{
  "n_layer": 23,
  "d_model": 64,
  "n_head": 1,
  "n_kv_head": 1,
  "head_dim": 64,
  "d_mlp": 256,
  "vocab_size": 8192,
  "activation": "relu",
  "norm": "layernorm",
  "norm_place": "pre",
  "norm_eps": 1e-05,
  "positions": "rope",
  "rope_base": 3520.0,
  "rope_fraction": 0.25,
  "qk_norm": false,
  "attn_scale": 0.125,
  "bias": "all",
  "tie_embeddings": false,
  "parallel_block": true,
  "extras": ["capped logits"],
  "init": "normal",
  "init_std_qkv": 0.0698,
  "init_std_o": 0.0103,
  "init_std_up": 0.0698,
  "init_std_down": 0.00515,
  "optimizer": "muon_variant",
  "lr": 0.00496,
  "lr_mult_o": 4.0,
  "lr_mult_up": 1.34,
  "lr_head": 0.00661,
  "grad_clip": 1.0,
  "warmup_steps": 200,
  "schedule": "wsd",
  "decay_fraction": 0.861,
  "decay_shape": "linear",
  "final_lr_fraction": 0.0,
  "batch_tokens": [16384, 32768, 65536, 131072],
  "seq_len": 1024,
  "doc_mask": true,
  "train_tokens": 140600000,
  "steps": 2917,
  "dataset": "wikipedia_en"
}
Each number is 128 + 32 x the weight over its row's rms, rounded and kept within 0 to 255. Layers, rows and columns count from 0. Numbers have three digits each. The size before them is the row's rms in percent of the matrix's.

# layer 16 attention key, 64x64, rms 0.132, rows 0-63, columns 0-63
098:132112098146114183094080160104106132116078061147133155074111106126099183161074176158109130196173139147160158140085121070171118132140141172111153131137138165164126120094161146125089155122068100
071:182127101106165111135169121068104121103167141118130129133112133171127117159110206171122166146158100175096106138049114174117096104116134063119111093124081136132104106164161063156158089083099110
094:064183109114138153137141174103154107117098096154099087134099046068102116121102143137147093195186127149153160180128131146101123141117143102080182111121128151066144132124143119129084169137074158
115:151150178112110081150153072103151165128185177123122138144131103132189090112186134120107148112065120170128117100097110124136101136121174082175151135107074116117083115147073109138219113164138116
130:073111080095141141119130123156069117126095119193158135128134159131087119184077164144143149114129152034129173096171160165126074094157075126134093121111188109103148087120128140159120134138080141
139:074104111130063120140191140099189105165112147127107087114109093087111109133084138115186111171161133136126124207175142109099109194116156116087132122114143126099200153140089130173099132144106166
133:099136132122088064169136074079169130123137169129124120114102087108167102117147173147172109141077167132110111225143098115099124172144144150144146123142081087135168127096103126143077192167087145
127:163072122116070106145162159188148151091103074133130137123115112148077126083126119147092118139164107109068124182066109195142112140156142200160121123122119144152173116094134134129043141146114141
138:111159166138080158134177096090142062102098159160113110109071126063138162111190142111160101191121158099100092163158110099116116137119146140139106130146097070090185129164168154148123160127188129
145:117184124149149172152104162136097097073085120157112118112138165131069147152143140143132166168167156103124092087129143155147116144119098187146121147122153069060130061104184147157078095094073105
134:131107135109151171125160181156130110096118089131117184146134131104078124182115134118083164175185164065139140056149162140162120112110087122117150111096165143083112109129179094169082072104108080
130:138144134170114129153165118119142058142105121164060144124049190114115106104190128185158134093092170127137141057153096138109106113147123159148154075134156119117116114149168110140175104115095189
158:106072125147147172104067131103079151083091089113092160137138164127099137179103170143132137108138126098199164075139138100152101092116060142124114119123208162108100118132129156158175070132108135
142:142106157162120153114135175177120111087120118122126164114125127090084178123194157163106126099138124084120134012113122131167171099133100150141134111094150180116100143127176122152091068061114132
098:114185083071158142090090137118101193125095108166158145129120136124143117137040091093132071167152132165112151113109138140198151148122118125153117136092069101099174155084149148181120103114119169
110:207094105187146135096151118154150107154117091087084180136124166137147141132109146109101109095146130093137199094174095148160107072129069100111142096131143177170105099135193079136124092133097112
087:139102149084095087076189087146142133129067143126146171138178134123112098104147123129165133096154147102139058168160113141128059153118154065149125175156161117062159160115105163096109173108146106
077:197150183105127099136144155111100154182161088127168130121100163105152186132168091076107144122124093073081138119110160153137147153075155149165139085139055127118113085164147113144135097073097094
091:142199099111117146138167165106099163132133138120154138102115117106164158135107158127192180140114152075082115113120110091111153136147176088069150132111156155110081112116049123062102167069168105
097:101124073140155110107100159127121112107096115122141129110146170184138136090083161165101176108104167190215092115139161108125106075092110064144092114175123155128095152106150146139196091100100116
113:084144135179123097131098126169137221123097160122111149133130056114109089123060175174105140127123106177119160145172131090098119199154103082108087155155136146130103072101120155125130131149105092
103:190072159135107116095130115092130095142132140078114136134138117132174108064176110114134109133116148165153159150114122052084174072201128164134112157124072118159114198117137160154138133142167085
091:127135131136165135093092144123086098123155076203172117102155142084126149142156121131101149117148114178183151088050158103135135102130130116130174121148146188090070187140167119126112101199109090
088:139143161144137172177142145173071131129087122140152180148161140113073119143140065178135115095111117133127145058099138121105192124113121127149114115102146093037082069134144153188122131134084113
095:180144123134147127145108100050149109121138074084138126142095090175182079087146162136100104102132164126164086179178133103131101201100111075119145125121110092169149118136094185154141102134162087
091:083121120115173149082145150146057104150131124190110147162140158116104062104154078137153120086154125116133162122101127174122072137165079154149125086088105118130087095160126117171139108150223108
088:125104144112148134128153117137157098135194123089138120174128078126112113099145134172193113156060101074099139120132117076150225120137118071088155138098121136145155135096089187095141132179129082
090:146114085118119163175127121106174053144138139080137083135097066139164111125139148183155093105144148149146145100160050124093132112120107099086116108112211107080115175138164106158126146142120184
090:190140111090086091188143067106145143140178153104059094189142084146138140138112107101126138142091117123153124146080089131144149160104127099166128111113102115160065169191148100124174111117155181
097:134185141121151099092140134100073151157198117133206107125121106144163115125126117129138119066089109136056140113112109098127147184132176111124134064140096111080125158156124157095087104173200122
104:132117127114116113133071125134144224091124147095098167128145138117119109122135100112093065098166127224153086166096104136100106122125121177174114085140122140134156127148115174062179125184143111
081:106135120157141129153088134114073135059096131122130057131123168082061158153158146115129150129138117231138191157183144100166156143112137114115155117129094111147130106073147125095150080170108113
090:138098149158141114160103188095148058185100067118135081126113186116129108128117091149187073084185108153163087112143133184144126127142144134075104188108187124123140156153162134125097135117112116
070:098133081130166101126137135112120163177127169198151135123071194126212139141094109132124135117096154076146198122152162136124164130136140118102111108155154146116031115108114085124174117112099151
095:093102149131125104133047102113159161133115127095153057119136125082154115087163144135136130159122102144149070184118165132150119176145149128129069158097100117122089146106070158106179197176179114
100:138121114109164167117163147117176128182140105088136137120104145090139111134106194123150132122181163100061136059145154092138064067110140125206130130080079093123118131173157100117112128103120178
103:094132076168147081153168114135108129207158128111124163140138082157132150099115035153150080108196096116119122161128160127100164167117159112079132105111115123159088119128124184080099178103110129
093:169177110116102156140163130095124202128087101131160179086141122179110116137125155078124136099086119124176108148087160174185154150122176092141127082134142146113123130078058120070087156080140133
086:144147124074142128096140139148131114193114157117098101147136160153121169113105131160141150128132127073153111067122118140177092094180074091121145189095245157137141126123113080116115091074133125
086:113082072143116081140135181137075185128191162115079108126125100148080149102164151135088118139101125152103175148127104137123137153174162123168080095184141107107119119056093118165177107144151169
099:181167103129145120123142170199110127125182124149068088117087100104072139132113123164128111089111110180135185062138128159106087092145047107163110138110163088157105115185151142155114128146136133
089:175173055138117129143082117107115087140123127066100154089163150084112101082133184122140137130133161173114158154109146090124184150116177139127125130180130186111105165125098172145072077076149116
087:152155116131112069159162111118093145160146176130238128142103144111124148109108132104127118088089137108138221080114160072073133082153151142105114104103113122140118171076108115147171148121108163
109:118182148155147115102115049202127139091158128140169131151184117166108069152117101132122110077068102091160152085089141168111085157117133124160133156107159128122144096169065141138167114112102173
087:173126123084146139136137102111109100176154102069197135096126148121094171088143091214167122141090080081137123124168111155075110096123148120097110090151106137143131104189171120120129190117116077
069:141117108144149155115107080103155168166133150131110126126072145121127124126100084109140126147149156104138154176126149092121241120089119186115142214122067148126089187191121149119117089110125113
077:135113128160089112180132213062122165087110112112145142086127122096089144144114180131101156099179131117050120140157138130159144160124148173087138092148135180166141122091150079124089130149147062
081:150117134128117147122089141150124139154114114161080051185156117111136081125087179111139139081155119116097175105113139095158096105192113153166101107143189144115184104144141123053140085171066126
088:100163122125147134111119138102179093186147143103112104120174142173139102097088121085186155111069085148142198160155043084130165107147140081151084096126158110094137182142142101088127110118101127
083:143087115153064142076137121183139097160108095089129109154137170174145089108144154162201135168128188151129083096109095133124114129123078082053116125116124166124141086124207140139140120102130157
082:126113087130153153158141096160153178140132099157165163134122100101078141118085181146113103129159092083091096146054179165136138156138103120145113068143093168096159085108083119106089205164145113
093:111132185101173086154166112184108122097134152182061139168134171101144111166130121137152123123076088119123155115147101169073066103148097099128111122168167113152095074186134136122150089145186146
080:144167137090150134144162164087095132081114105137130173150185114130099195178115104158150126131142063122152053136126110146154108072152130117145113025140183150125135082145126122090126166114123104
101:075123135077130091179122094069151093149129103144169127136143125135120090133109090158173085102159154134089106160123115089125129177148176121106080150143130195169148147175120040111185133158095127
082:097187143151140121180132084127086125086115168121179081209161046103113165143129172112174180114135121142125153121147123105158160161135097135117129062090097100160133091122134120187111122115140158
101:149156173157138161101107211164116118172144116035080107095126110170150147101185112121109160118133130158101125118136094131096086109146142112164111138084117098145156117116073133165206158085150156
086:129133110106123132153119154149143131117086108164119178081118133160119129076127162134070109158121148065142113171123145177200120110077088147137106095090204093132166178109169128190076152139167138
089:181132123132135090111132143183113204088133093161165168141106181192138167124105121111118086115128168146119161116092127086128123136177082120174080138096075093126136104146178061129170135114105087
078:185120133080092085089129153095126132184118152119068124119109231085103125106154094121170091138098132155132101160132142155171139162153067084175111097130165131166147061141129108140098112116120119
078:182173133156137090073106148123145131049139066137117142113122105137238146144174119141135097157125146176139084171095091123141134100144087125091114077091171133125071113118110145148130153137159123
096:154067169100105139109142134136118161081114114092087161160091033074161092122146115157098121076149165098100127133112120182149126129131131210165177080115102105163128093139108106137144163161123117
088:164170089104151102143126055141180198126098129116160104089119160124148149095155155129107108115134090166160183134146151182165091126118122120135123139103140153141068109084064121077153114109206099
093:124113168194081101151137075064176139146123110109146134116190135135093139168117079086143159115113092161123065097089077156143143142087165135105115159119094142104085157114107153199132132139184144
091:158128117144090115100118110122196095122131164075128156129139160149127126174138120162076050201153109148152102146129207079152107120137120127164106141110163182140138119112138113148186141075095188